config.yaml
n_layer: 11
d_model: 768
n_head: 12
norm_eps: 1e-05
positions: "learned"
attn_scale: 0.125
bias: "all"
init_std_down: 0.00261
lr_head: 0.0066
schedule: "wsd"
decay_shape: "cos"
seq_len: 1024
steps: 5551
dataset: "wikipedia_en"
Each number is 500 + 25 x the weight over its row's rms, rounded and kept within 0 to 999. Layers, rows and columns count from 0. Numbers have three digits each. The size before them is the row's rms in percent of the matrix's.

# v: layer 6 attention value, 768x768, rms 0.0255, rows 696-703, columns 512-767
# o: layer 6 attention output (transposed), 768x768, rms 0.0227, rows 696-703, columns 512-767
# q: layer 6 attention query, 768x768, rms 0.0282, rows 704-722, columns 512-767
# k: layer 6 attention key, 768x768, rms 0.0274, rows 704-722, columns 512-767
v696 117:521487496494521528534499517462517478507491519494514534494501489542510456521558506471472532515500532545496469529474482484479491516503508501522524494486513493487472509492472472500513499520478536477468499522487468519507509536522500506505522503526536520539532471491478521501521497562476475527525515512512498503508480500498442526489510464472469499491487479445481528490501540529484487476555474475504470524533520524519534546547545507511498545520498488494474489488480488493465489558516522497503529545486504528490474463481508520521495513447497495502462512493489491509503556502523512463496470456479534484456517479440524463508487495468509471491505534473491517506495494483509520516538463511526496505476469480499481553494510478496533525530459492491483515521482492489517474482564511
o696 126:489531530519454492493462487505524508497528456482495554470510528535477517476518515493507499509538526492490507471521484485495531514471508510441484472517531500480501505530540504510504535525490498504513457495483514492527490513528500494447503511534487480504499522487526500468470471535511471461509529510500483523499467446496559511534491478507546461497544515488470529499495492542488497505486505513533530511550488477525545478499518477498514525547455500507527496500539520487478503490545486510544504507513473503460516485512477492494504516494508497522553502524498524502486501496466491529471494484532448504514480536522490510530489480546467531498507496513449507449523472512500480472439521502479504499505474524499537537500506521469495506477478452501506504530499532510531534500504467
v697 111:507500543534530521444493479465485495487496528507522480496496504484526470500475460454447516527536526474530492504524464461543480522470514497478512474474452506471512508502522498514542498540499474538529507511469465500543515498518511517470474471476521475513517482484475520489487498475494544545556535473517499480504514473469498467501521528461506495499468558490513525535475509506494522445532517503463424513494504513541490497474539474452446513524494457443524503504487523509523500503475494513488520487496473512528519509463511511521465509526490498466477509556563464487521508515503481471509481489505503497529518514498523531479478481517540470453428511524467477495466472502513491476474496501503536490525474494502525488490488542487513516459519481499515512536485511540495494481522507
o697 122:509489496471519510527474506520459538519517490503456474488512487500513498533545529471450514528530525515467463512504503496563477497480483528475534522491540523512522485484515498477519494523532517571498520555509529528460498495518482537525456466504483572571496492532503469515452483504464508505491502527514498442507486514534525491499455531498520493486504488509507579491496463499516476486492485466479494534525512513449502481467542541519477529508482480522504489527461485495495492502486456453536491558459499486467483501509460508490504483464456499541487497491522482509495532509499528519504509480547521435509477522510502513514497526524523519475508491471490468506511481475485502557425498485522487467514471525449535510487516521524500508513499550509462477542492480487523461481507542
v698 112:498516503471474502459505465518524511539539502501515509505474509500455491486510492508516546472487438529431493531514539478491460509494488504553494484514527451482509497510477529484514497525530522524538471503526464468537521459511490482492505493477483521489532522484494500483472489525485523483494523538506529513486555475477495490435504509532506466523534468521485532470512463487467476493537533490496473521472529499498508539499475510518493564518472481488460501475489492498482540517473534469473525524507484489549469457481496484508479511494515466505515480521517538480466509478509503484512488499527492522564496529525511517460553510517505499520451563514553489537496551484511495510490496502519530467515451518485464476496479504528457438492483489446500504531500496506494458496503487
o698 131:486511495543508506508514476514460499528535492478495526470478500535500529501513503499509558487436464481519535488498521503509482495475525500518496483492527510512510488503475475495515495490449471478491518503516480510469510536518509488467523528530544536486497501528485529500488494512477488528523484516481516530558488472508486488531501468488523513532445515470492513505518500517529445487518471514481490501536530486510478533489497486478515462502494507486452499530494516510503489506507477466482507494527465541449479489502480528515551518506502498474492491503513499472514510493487459491450517464532503473492544527502495555514472487503505535501481498503484492481496472483526542490473496544529536523493487504533505528506554525486528514498488490512482555480519561495542498512500529
v699 117:462520516477510471488485540486522498519521510515499538488491493518533503504515492543526485525482518530459543494521435512522478501518557475504487503518494526470488517514537482503514503511489494485518499478510527482518500550460471527548533555466514477457519507472515502492533499511520518470462524527483509470546449523538515477446534483549545471518480526468495543524457476499465508475448537535505489488477496520501486541509477515550492512471506492492503483561502467532534450526482498482454521489487475481513460526514505528549517468532492507508473485522487474482528534511470496547541501528528451496492519557486511502491542542463493468531486489476473502534512505483483486479466511515486524520520487538488511521475477493482465454530470504526488473496460449526529528539507514
o699 127:480533529551460512547512519483518499494523505472521472500522467517499488517513503502505503448509510500502538520463548501510515494527488502491472523488526518522485501514499484492484505473521481542498512492518515494479478525463461515480507494510539509511516477533470509455543493504481497533491491494498468454478530496513505561506485521513499464515509461504512534533492483535472534469491484493493510479482476479465485506496459500484509464537484516536493494565467518466524485548429487504513476479452548501469499524514470529498459451477488484456499531518500462510444451520503490535512518525539448478521500527525514518508475497451536497505515494523505498480505516528537509509488536499515522475498495493501523482491496472495531452498505518502512531477493479479477489493520532
v700 116:443465491506517492478519526511461530505515511538491491502497500522532456511518519485511490537514539488479488506500499513521553557542499474513515505494497516462512483458525453507514503540536502512500494483500493478535534475502493504482506494502497493497497483512512470506509477536493493488465471452469526520469559493480448521449520508496504480479468503491478523491494479479525490502555490500453531485496459453477479528520525484471488529538546535513499541522505543543514493509513506468516524524480535473476515505506451543482525478471492480472479510510539489481530483492497530452502478522514495507499509507510504499472528518534535512504525483457513514532466523489518499530546502498506486488509489497507472478478510529519493461474497463469495485464517522509456516525523485
o700 128:477503507481476516511497466451528525463473509489468543499536509510542500446507479497484472475526526488482491485522469501538454544499512502502485468493514483491536513497508478506511492476518483530464521510525519446495501528512525521466458547529503507488462552468532500489508489558523459485484514470514473520538487480514506515505542509492523538480516450542482518468499510489487514490496528452522503463490468517517518537465475491451486497502466502475542531522496503518468509515475493525458504508488522466517528497510443537503485565544484505509491501480493470503486501482475517518496495502494530466486501510512462516526492456497500494506497513500528511524515493494522488505468466477505488544464535512485510491525512495490512511485516558490509425457511481498508501527498486
v701 112:523504498515469518513517497524478505470510479470481536493468487492433522508538429510479535511534442501487551448542479468512490490496437495487506450478468464487472485506496471468541522522504526492466548476489512485472512472524498513467490489510521494455520492513453495453519499499483530461520523483477513522488524532539458526468483504468522493500489495491458460510512527548474513495484519504503460468491520523470508531522491522468465474495514488526469510508496500526505503513504533524502455490541512512497483471471528511504514489497503532480479499527503512515544511509518526508507510492496459504536538497475524494482540515534465484531493505465530499466466488474538485502470487489507454539481451463513486531514512470481506546505530495492472506474485491495532500522487506
o701 126:517511505473497484502546539488493522459485521453505527531499490510521500495489477456488486494480537510509491479479484505475509446480507491497551505474472564508496524469522555448467498464463557527512468520481488472492491509510537516477473526506448522519510493479478529486460509516523462531538519505503494527503479503502536521487483479525504496468511500518514503490429489518502423505549461533516494539549483499534512527487563499559523494465507492498486526505504488493499499464505470494542488444476508452505497525456493499493499503439529530483519534493497519464465536527538547511544490550571497520530479486471481511461516521525519462511510523481497492500505498523483472524512499478513492491515491473495509517481494446474486518508489509489487485444494503452517520526482481
v702 115:499521500526497525470510468481446494473524497510449542506493467512515511480528467515469522552432497540478521526487469554527528461516489457522478547481490495514473511500513494488508523512543520498452448489511488500523441487519463510487518484538507502518518475530505532492485494523510538512464514490525514510496523514538481508496500524508536466496506501516515485524510471479509515443461498509506496492508525520508525520543467481549528520477500514514504505539489467509489522468489507523553488541457535474457480512504507515530449440477502502472483507521501484514506489472505493477524489482503513477508460504475497494503490510492495520485487468535500485512527526525534494478478487518476527486524495513561505519452462495505455513498549506471497506530490526482506462475503475
o702 127:524533496538539494525514565496538515543501469502539486510532481511494483473509506510490484471468521507516486480509421496490492523551488517513501508526516511526467516540493486470478512542496464488479531505545494532469473507509530499506523502515522502534469558512506467515476465478481528501509502510468521498523509505523508503475462493482445527515570477490482471475442456470482568514523449486480507456468502495465480499474499539521474441534459531559542530503505496478516477515486526515517455506477479528490474499491523524478502521504499544491463505484503516488504496531508505474457511512500488495475505476470519494523543504483503540493528495531522538490488522483477483519462464535496495537507489485529497481509508497531558485515503533504506501480480478501504484518535477
v703 108:490489478493530483544474533526478535516476529456481528496477506490506472518503541524499471462489510469510490512462493481519472497527529499491530478527468463463458554457540506541499547479535496522498507451469547573521497519510470477504481460523488526482514472480509489503536492496518504515507501498524505472521459504500467499465472471506510476478460518516528547511515500486500515516468494532522533534491509535465498505465452473473504532485507498543473513479518486525493523513544541498488536512502466461460524476526468491522512511530463497503485492490442523527483521526487491539526531534481493460539469487531473563529511492480450514441494533500448531495470511471498512523536498473469513498514479470537507512478490506513420468513520498484528518491489541510519495485498502
o703 114:512494479496480536510501524503483507505513497459509554500563512526519486493525503438478492491528444499511476514512497538461455504498550501503493535477506482520512511535503492482483515528536500486524505516528508529480516505544543524501503479487467451492492473528480501472544488511508477484511472483511539497488557542491494518487531464490498508512484514538491506522504457531520466502482503501492481496513507512492488515489461494499520479551522491469488495533501537493540432488512502495507486489516506457459529494499485532493468456524475501502473549487461547487463506520541459474517493455478464446479509467480529457499476550484475474517530491512517506486458538526501475529532515486508476468496496485511492481464483480488526496516482485483517505534492481531478524490526529
q704 103:491468518522492535523505500508499542509497511499473490539526459536519437510510544534478520491498473531532526509480502537518511543526511490473532511525579529516524549511476494499493527504492520500510458476504491452526480484503498562506498507504496474533484470481520507523505481516485504473472512534442531522527515498514547544478475489501529529533551544488475505504483497514471498537544539455490530525488495544529516521474524499458505468468477547517497525527453470503475508513460465515524460545549475466494472507512495505501499487525520499472478509487510505499506527516477511482533495523477528482506486506469505484489522470506519526490487491501485468526531495493486528545485508507489475501546479494476497504526503485491508505502502486491495520512493526480496483455550443
k704 101:470504458538509498522494501471487545474526484536467493551447509540502533537522466504502472469526450536490505496500503501521486525517523522488542532528548459491517534501496477508478522532498507512474445499511460506508476499520506536522566519476470479484469452504477444515499543495493500487467522525521455496537499482486510548479480520534507505545514480496491480494513520513489512479528503481480474535492495507501494523518481532475531513484521481480491464463525492486465485477505526461522516511527516470492514512514507527462528526534525474471493468511520498494467505468476492463480486513499504487522510526526515491444516477543503488486469523487489486518525507481501490515529482510519495531487532481494528487520525514504498512498521487515492492505486529540492461536501529
q705 103:492496481483448508500487446514541520491464515526468512484516539475487541509449514515489532526448567514512480501524518499503480489469463511484503564551497505483457511531498511492486506480475492494528528478502493469546535457518513525462520518504488531474455463533585512486524480492524497490489525516530476499482486502534489488451529554557516568496533480538486478522501465448490473495520522492497469555515530478500500501482472467494487511489501473505457492494491516501499459445519498481491509481503487487499562466493500473508502511521525525538527479469481529488513481486491478526461531487490529499486524466534489516504506451520508538517543512523481550470527490510514489532506498489484478499452535518479507470502511494483450442544495504516456507492513479497506486516507505
k705 106:535493506490516481493496449455490486511527547500511488501494505477505473513450501526540490462448553512498484536499499503467502500465473516484519557540523500505462538500486507464501451473475497502523504488485458450502522507508509538467459514486458516442472537530523497468529445494489518507531498479516477465459528482527525484482505500509488475500510490474529519474480448468464490462509509463489502495506532517490513494459482463519481500479520449543486481507534504538483472469516482516526489471525466455526513454484534457499492493495526507512509465442521497517447487437532491506472535516509487510513488443512471509489488484517493507471498515496470494458488535480520500529483505498518492537471502482530514495517522507469517495502505467538469464484550492509523476510512542
q706 105:513486499503494540493459488529493528491471509457498506499536522491477467489506462509486492510501519527499476491526488531530515483485484475473511514477492515487489474556489463519484499524474461495543559507522548530459523521512480497523490490476461495469474545514508508486466497494517530498522468486486459493508515508525543471540491483527489489466511472523524499489459465481483522471456485450523537484527490519523456505508498476558495506473533535496518510490450487523498477509491496486481503503489518521443507441491476555482495455505532474523515535506509485521509504499504506499519515498516533523476483492533497452465544518484488472485529514483475484491557523494500504540477476506525497527477513520527476463519499525510495485493471495537510532470477476500496507469462519
k706 108:541496510442479526501521525508529507518501542476529465481489521495477480486490460497500530511482487473507508502558494507508486532486491552444500508531532460488538504509483475495527467485525486497523533523463571496488468513538511470537488506468484487487531499484513458469494495485489519483517481533531470533527512505524507471484464518531509492502519484530520465464486461514488499478488510513532530481524508550505491521524525515494484512547496461504542500478462481501527478540497484503461486482490471497481503460506507500475479506488533492525481493480496505502522510504500510499498511545504487546505490460483529488499469461473512518519501514527525455501533511480496471510495480488516517522477505482468493479491501478507538522541510460488516471521500508501463495486523540
q707 109:451527513439503544495526459521505479507503491482524475496450505516490484521472498504523534492476513504484549467508495503512476487527478474527512469533480518450477462515475519493525503504472527487515451482482483476507484506543481477516505514473512517541516487458472513535469473531491497519456497463483488476502542516484495494469514502456499532499462466513488473535486489505536520524514469511485518512499487551455455508541514541464504519498485502512512472490541456500502472526501478480492496529516486515509525518459533517520549518514534489507467464518481549510458504524507456503511510480453489529494478527494505494498519501455470545525453532510459499522504553492502447501488474531496541492479465517479530505528477536480519473517540530536499489512463528528488501501471501
k707 111:499483496521488497528522481519516557513508513490507485494468468467485506547509486504470522444479517493477494474488508498528494482493486504493542518471541502462485516534492453542468503508484452456470480499537486461527468466549503491479535525514476501483548520495502518561490505558528510488468493464490543437478556499502492495509507513482522494452487503470480508521494529522503495509488513497476508496504511467481523539531491509518482513513527510507481481508531474509521486504451487490507516549504499536454473500479522485517480548518492510475483547479556528521515504499512478488488509464491485473535535546499498514489526496454494510494530483462515449496493509493484479518479468489479534455468485507482513510495475498510518452483538474481523515511479521527496467498498493
q708 098:530519495493516479515555513521512500481500478500488508478481509512504529494437551493547521527465490488528501532469457534505524522478518507524513520501533481520495486479497495517503530498555550545509497508466521506467537525470549475481505512492524459494479520535485506482489456463496538498497500485533498489500486478519477503512457500536531547509469493499502490535481495507475491471470493526494466486519486481505513516463494497530537479509494482490501509515492498502494514549471475481505505463475491479453482492467517458461504498529523462492491477520488527514475524485485482481500524504513544517501541533525519485518484520500473497481449465528448535539479558473529514519442507514470497503517521482462521476484517479480502476515475499475530523553478497492518528554497529
k708 101:505536524517513515514475506549514501479495485518501495479508473515516492453457530513467495536506476490551527518511481509514489492495527545506491530515502499541512528529501515489520544472513524482529505499491514520513477495463526522537508520455501495474522482523509520502507465516490520514475493479513484484509513462483450487551510481516508522470483515457512515495508502560483483513478497550461506478488461449481547542522519525502522500464532472531494471501492518501532489480477518506491466496489546456490535519499476487536541495487514525504523499544497535517497475531470516515479469466496495494474481427498511517513464494498551483476516467519478493482491503502474491509471486530494492500511517493458546519490464509489536465526451535459525512468524487517513507531477467
q709 103:511495491492547489481469463530547476541510525476506498522479519492475551523453485547512508519529489479450515523530483552513517533525464523481515525503515468538482509502505489495514484491547482525483532531540481526555438459489528485485477488486524480486507464458489512506466476485467498541497513495525505487514484516518490511528521476510509519504479511517509500489460498547565486501469507502479550517460541477528488438512503543500521536509481529487457474517504520483516508484506511477522489531560523556494490487465512501507505522491452502509531510479507504521499505469509544478533544452526491527442474491497477487510497496531515544531484517521519549491511531505464479504503508492493474495519504484527525530546531492500495531505522527485509547452521471531491525540527527
k709 101:477442554501492528490537492490445461528457494469494511538479495508472546518504476550483540478470472501479531500495547539512487509502513520495519508498438513467522531492498465545530471509550478512479522538510523452520494465471478459488472493491461445511524495472481475525531475443476528531497532499550496487471528518487517507531472450506518504441518507481514475510473485504502489499483486458484509517506528473507503465491515479495533479502503557525472534514492494506463533505497522496492487489494485538519560518474495497482520486494518529498519498531486450527532487498534562529513503470457458493493529525487480503510481484481525492482481477463493516473466532503448508480443491483481495519513485450464451532527513546513469514502487500487471506449522488475490489509508494
q710 106:543522502497499494476490471485460526493500533536507519474531470496537481530532471482482528503517525491527502506482520461514521544443527465526505512518541513497483462482520490512483516529508501529532499510504477513509523530506491530519513505463537522481445479517521496528522521516424516550479507491520501541485508511479540505505487507524517477531502494462519486527527515469506487522522476474472480493476507496505507474515535503508487503508488500528496493505497511504542495500514538501517462537511506520502470490508504488482517484468502478504486494486544526457476529522456493504496482473523513501496479515517527508523541458539561494465484516491495496472477477519489500504575534519502522475482466507510454515483506519488491545493493514507526502508515485511519538511478528
k710 107:493512488478483439491516510438475510528482536560497480475547457470502477521468514508524521503537459522497462460485504504511458520460459482463483508509494550560465477505497533508527496530526476533500485495461511539513516552473490501537527533479516554514494506447507545509498494502476525501478465505518519574461470526482543486478508454504528495486518496514524527547468515505508512513496497475484503489500456523511486514495510475507492506518483503509484520477447487503544504504461484502493532525510542537495502525455528513537507497459500548514502463530508544509472485491482503505544462489485494525479465491478540488521553499489535485466494503487545472487520496496547467473571535536486472499497510495491496494530482474503494496518535460504528518503513472535528514519488498
q711 104:470496537499498521486525491530514492520479509508480520505473495508499505456524524518487508508472505482482486522544498512531465462520454466544528491488519521528499504494519474471521475459484499499458508482468505506527506497505512495454479490508469509508492490551493504499509536446485515463489531502472477494494504461476518514541509525462473529472529503487462489500550481518489534514470476487496521533482532519506517499475460456483488527508504466501483483545542470499481551538487514500501484488504507527517512522447516456505521518489535476493533506515515521489557487502454456493522506486526456460485492482524512477500479515493517529505503463454493512504556469495463491507471507484527476475497524508504492516525516490528499473464502454501549546483493542464483516492504480
k711 101:486468534496492484454538548520471482536494521520494523535474510530475499547533499482466501466501485515558512549538509515502528471526472528535507462499496459481488460524517496460487521476499457496462540530516490460509535490523519524506448544529482519545513503512492529500529513502485553547459496508482458466521479515509500499518512448528533519418489506456520464538527476516540520503477501452470455495467506515532532505485504479487514505534503521500482489532555488483502518483472451455522521502454486506467486488460521483471495485519524492473534457503529507493524532483477472509492484522540514503535541475533509494533515474497506499513482532468478484476511446513441524535476512513494508508468514545512497518508462544480518492496532506517529534464524505471495471522546499
q712 106:512479498532504494508572499495507470475496489495475524505475479534496500487537502497512530485556506475515524445471476511524522507511496534528486466490532512478499510488563467494497505512479507476530509495488485511493520502500502511513449505468524496519499463521491463498502487546469492482497486518490503486526525492509497519476477490475467520522475502487504492506445540513528512496513491503464471498524445494484512524516526488491517490492485464501498476516528480499476444546499508550530503499490524507477507506481444490508464493488489494541513512516516522522533528510503500530503505503531513500472485483439516495456455499510517448494463521469515467528526481508471512550478489481479483467486506493536453541530551509484497488467504501489456506497501501497535508479479522
k712 106:470490486497471504522518465495539497519473537515509482494482558491452511525506505520474520455543488472518537477477496518509458499482487466521510495470508523518509495511507497541483477510528491503500557509463454488533530520474508507539527482486478502520491476479475472501530507512534514477556497511476508460529459486491540511508539485524469497523514498533509494487470466531510461469499491530446496498529510529511480484495492516506529521510518489503521504525563472517466508500504483511529527514489491537522490530495457473491465541511508514506534544483529526495501519520459488488456478468528469511518481549518497516497510538520498513482467504496481459537551469519520514508471509488505509507517493475543497521498546464485443498504532535456467525528494505482510535531460497
q713 104:514475479512469464484505548472493534488505518513525522500508490504488518456524543482468559499510489510479480489510478462506525457498542467554499516457491499498522513510517512490530483496456492470509533516467552496487498540497494492542542521488506513502507520483532453523471520547497504492519490514533478487516469477490495492500477460516473488459488519511511498524487473490508504518542480513463500530533525470492496475496483538515465479496488523486531535490520512485491507507522502532543537493504498460526525541501578482488453534487501536470483470488502559500446522489511494549534500464467533490518491470505521480458512495498551460449466510432516508505482480517517518527484489513507512538509500471520466480490444511543470492532477480502477483503479539512550453505538533
k713 104:503516504488471555475512551472500491502493473513464503500540522496489514513502502501480519495498507514488480446471495511521527492445496477527490529489505492480501477514498471483513508462475507499517473516473490517464468531512446470498516465520462491460470489477539464524503470528481531520534526516514486485515476500504478453515523520497467504476502501503483503462454467468455521474490466493463492521476511463497486473523489564482502417481503482533518504529508533547530504487502476503549461500551506521494498474520526502487504526540499519488477504516456526519514531526516493521513528509545546533492512473501471475504473488476478532530466516487494523512526469510517549507529523487503511543516464528518474508517489499477505526535537510512514524510473467510523469519530517
q714 106:491476492487487501510508521457465485510534535498509508490519471488518539490479458496487532463480484533514510521524520514499528573501512474526557531508477495500473478518475535508475515482478486473492512463517507492518458503490506468476460526499541470497511460503478490521522537531511485463501514508478523477497501451476511504467510494483492474485518497473557511513457506479502519530509524489469483500507492503507513493499524487501501563497549467516505456530521545489496437534503498507507520574500510473482500501512519516507479509502479505515462487517520544519483486502469463499493511524534511520499501481497470475463470507528541516479482502466517486525566457515509513462492534495552522514472523466514486468487455525499512520516473509461525505525536506503537487513495479
k714 107:474491459490529531500491481500455513493542491464471467501534494478548531511488499525500533512517533501493450475543473496522519506545504467480517491482511517478492463526533500536480538433504536465475472520482497476488503515503505444501489536492527507476507504512457505517537480496500532457467522494464511536518492500508477503529493478517491502453468487550505508524480536473472524480483488464457491516513482458498524534497500542536505491490461425497466507493492548527480523527488464520532534556529471480525483497521475529509512510484504524525481504540471507499511499457484502452493509468553498510562453479491466506545530492522511529505507482495457549491486505484520522484510484473524525509478481494479484507463491536531518471487497524544549477524518526472500514512529486
q715 095:488475528536533487478452458508459500494515501479526491541525530484480477469555444526544538486508514486479537531535502517485493550490493515509472525463481526467527516472512473476458499524503539464480516498493514502504462495524478477529447522506510485523487524501478467564505499479518497507470498525472520498503514532515487508554513519486482500458548493504481501506517521486521475527484501495480540491518505497463505452502523505485539535510507506502513492511535495493536491489452543509509515485524501503491537453506504509457508510494516478527477529514478456482468494494490513495502535546511494504471519481508460469501485467485488491465523521467535462501498492510519485463529507484479512501517522558522527482485473522490529543493525516504491510509487507486543467489546484
k715 101:534487480460511534474479510507477494497520517504491486536490485470510499457508487497541505510466484519503546503501486466503530506526507520495545495508506530497476557521511530545474511522548499500462487553507512523460489544541429507533506509510529495485538490492512462497499518467479475521460538509482472508498559518504490508486484514485449453491488462467510513519478491513501488485499467492498492465536504494467513490489484517516553512508545514474540493500487467498515532487534461509502519485499520505490534497526527479472505478549499458487534539481492458512460501509490472517498517514508533501469481516546484530529493469499528444530497458470473488458498552507564480495471503463525483534483509475493469525539498529504505511496478487538517522516447481495539544536538522
q716 106:534521491495500525463497539475519480532488496539484472511473461552471484483464506533514503517480479489451472498507486502518467484487493468510526506508506472502473516469524499486511504544502535522506538488520538529491504506529506453459548526516472463526506465471498511459474475536540513427473500484491500529509484505475500531504479504521438517478495475473525462475518504506517507471487452472482476516530479521500500519512508500477560480506498562519481429518499463480496489508502501496539479536554484469544506471496485507476508544494529491515512495451509441515492511500511525519487513495484496508494590484515496465485478509462454509512509534502523473488504521465501477477527512486513511490491522511515505500523537551472518458484469524519516542469498475508499505482517523
k716 110:526474518520502516455519531488497512540480499503489523508468546528463460466489498535460483473497507488496506527511477524496500523512525505529526508490500471488466503488511465518502498562533465461514497501505506520514470544509505518496519540530503492561506465501505474486532479525503536500493498475498504455545493475463506595502508508518505505497516468474502478439503511501452491536495499473462494504493474519499513472535464535453567475488504569530485465520514509477494450477527530512536537531525463484510528504546484474499516511474482517519515481482500463524495501508515517477456523493486486475505544499510484478500489456520498520497516509513458470503475509462496478474504517500487525482537482490477510528476505482500550475518527509490479494455508516537519469502492493
q717 106:470505486518478507490539489469474471517478506533495478509511481527518490532533529502494534489544516539488533496556496526486518480470474507499489518494455508450470543515492494505456463536522514536479511502518484516515508497495481536519495533529498515509508525487542451543500477484513509505498487480491502507485550485508481538554535522500507511493484489502505444481454541476509484456565507522496541461480514492528510520503471458506514492499489533517465481483527495475472479502452511500505478521491493486486544473476494498493534515520452490497527483554494502491514533485489493467469478500485499510505515504466518463535491473498520539499518542515509518503538510477497478458498510515516490501501550533542472536478529490442514509473493510484469490556521492490515500488533503
k717 108:507526477501485484496471499486446467526489507486542521495541515490484500466501485506531509521545470531475526476492469531458508479525517530478532484548497484471480548447518499489484487472497538510489505463519517497505502512521513535500503519487496519515477515470489516517489458488522477511503481522492533540487533466563488510488533500509498509526490532500508446532508524500507511510506509541525471528468493532521479467484489460503536495489467473514453496514531510499519521480464502514459493533513477509480516514469474528488478489507479492482469492514471492498528488492523457514519495492471506517506514462529536488524499488469544546484476496481524514467542492480496478482501501474521510473480450511532461527505479505503481465520523457498455527513497519481504479554443489
q718 106:517557505469531474492506528508542517520473507510475473533515531505506537504530537503494505549517519500459474525502543487493523501506545498491465479500518523492490508503505508501541506501458514512448445510501505487500458504520511493529512556459530493538499514550509510500541490531480514508488501502460458503466529531477481470511478446487550552517522503493555506469456529474504509511514490522509495471456549515456520545481480448492529528499473492542491462487527493509482528466541518530471529540518479535509517494465540555530518469512515502493547493545495469548453487492474486525495541466493482518491502504489504516546521501517499496479513470511513464518475488474514470479489478490491490459484484451506495499535504497463529485546497507504520522465479487492542478538533512
k718 108:512526544482528523533513538507531517504458463510449507480543509504505504488494540506534509520523454542511486510441524506503498484553483460533438516475490482491477552507514486490517509546494534519493518523504484464509507519548465458552537529509516479476515516503517479496563469493494495502526487530488483508485531511486490500528470498508532483525476495495561543454444495454503501496494466489542499512482533515496497504488507467479467515477528500485513516508534486506428513454493510520507547482487527513494468501479516491515529555547486493503503466509463506556467510451509486492526511496475521507474497493533500535494490487498487511524490438535469524487507481481495502469513528459492525494489530515492454466525492524506494488503500485483509490488511503526549531509520490
q719 108:505480479480433489525488549551489464513497465493460452493475466477493513465472527498483513476506540475476491461517510491559517439493498502502498472471480461496474483462530474511532498504463467452529543501480537471482484520543493500471510541493502466485467490501467505443499523506516498491469498483496478508495542519509490538478484526513500487470534524522475518523523537520463521474464501483489463496516472508520476506482484514530526557500452506511495523483464484492480544500506499518509464522492481521513546515497523496498495539500468478489497475455519476476479479509557501536495511511449489445480537503536499462534491502534476502515461534510531467497460494527488498522510556504496506465460474531496480459491475474525518505528511510526483502524512539514482495522521497
k719 108:529501542522498532471477489541530475528490495536537476480543499474511489508527534460467485471494518486505495460504458465507523495511535529512501488494495481509416479471499511487529503505469457483486494485521488511537452556516481469520503497457461464499488483528484553450489484536494487529496469500465533526503503473516517524495487456527513549463464503503482549452465530492510507508495452454488484458466517499506524519497498477521487535451482499508495475481448464471490491482467531527531496478453467508535507530503501458535502472505440485510478481494484477501503545534543480491499504524473486455492506511521471457484485499500537483478463484524529503547444466574504538495451531469517505445489510551501482495459438483505509514478501478506491445473491535487512450514491516
q720 097:515463524507505538472525508462522489482494474495488483462499519535516549480511500493514491534489530536528475528518499481489504532497540509562503483483481461516464478528496498529530516485531513481503525507488487518461462483459520525479516497496487523532517510491501513472519490501532480502509470488544497495469531478480480477487457495473510520469450463523478510522494517468470466505483510464474511515486531474529465490521474496522473503510558499481526457513506467522475522536487487555504544537467502476503520495491468520479534515450500509511491524480491492478498510478473521504484453476527518522491489527508478466516515466496505526533482517507528489524496521530527476513466536489474525512474480505503457524484496470487508499514528546468495532510508524529518474533502489
k720 102:471524530498511528470503477537509517497512523512466501460528494479541500492485505467538532492524525478519490517495505476511486490487505521489485487535493481458516525514497518527488510512514538481499482514488498534488486490509501520488461543494476484499509516483473485508483516488487537517495497495466548513482522483425468518488479503503493491446481510509487504510513539502490459482497566457493542469519470524508508515548525471494493528489512512492497499526504512509482534525486469490477519510545454518484552486476483483488472542510505563494461485505506464486462480511520500480510463451533477535493524518478520476504514475471504532513475549495481537488474484464511490481472539469487483493532498494528505492482531489469512542516523534499515525508504473508482503507506532
q721 104:456562493470479536478478509497508492487522542510525480491484503462496489484518577502556464494526506510468504479471474498506465512451469518482513485532513491472482508490452494515522516512543512483457488477465488536457431486499452483540494493482496508469521509480494450535500465465520503491492499552476507478470530512543510466491474476520513512444505505553485546481532511523468513526475485514490493507477474502497478517529543504499529455492522514494526474473500486469465503521504518496525528499544493496471504465524516477524512524515499491474486489496459484496493523472466456478494558536502475523509502500471547503543422522525487523469493519495445482480487498468488525506507469479503520485472509474550485515500484507521496507469483480524488462543521475523532510473522473
k721 104:500559543451460512507492530532507488485533539484506503521510479509521500518508541471475477477507543466505479459537467543499505487503475521496538511515483524514497517510498541501484526501533526463516512483531517527500505471455512497500530489534506503477494481511543515501421477516510496490490497536510462446457487474527502478514477532541519525462524506529483512532489508479495463501501468509477525488522523459530526494522522481493523453464475491504523504487521525519514488485493471547521550493533477482524497516481519510500509471489509544525521524518501491532535524480497477472466503456532468504510480497461519506526460523514572518470491508522461507508473486475511547464499479541524492473461507466487521506509515515500490490494476426518497499512518521460491485501512474
q722 099:530489513499519494507461558543489447515519490518521502466461492465490502498504529442529537517545517466500514487506514462493521457500517553453473483527535516480523543491547525514524528486517522516483547478494510521507545494481526544508503543500512489506473473507443496484465535540483476456508476492517484490524472526497546484471533503536533552523494477504500487478499490538513503452445496557524519498526528559497488502447515452528464498530473498515514492505486520497476466499512495473536488474471448507477535474486533469535499476509510476494474538449518456511531499491499464518519487504536517473459458532497522508512515514497470427481531547506527520498515487507478464499470498506505493503487461483501501532518512552480548511529469539513505505495479540491515486467525508
k722 100:495512489504469493508506539488488523470519504523504496475502492508499479546548453464488539474542466516512481525527484482454457477508533533483454458529485518493480511456526563518495480484458550509535511446530503467502497490519503511474510513454496494464542516497463543520469492502498525530503502526476502483512509527526540477475556489532483535510491516490497509499508468476515522516486483477541502444545493531484492481464533486503475472524485518511456528472495518510516486535508505484456493484504476482505492502518543465488538523544436491535491488513511520512535487478472531501525489522481534526484485506515450525517492523513496520474525476497544531550509478527466473490473467499493538462482480492476488536529466534551478529513513523470473473532518501483473506479482537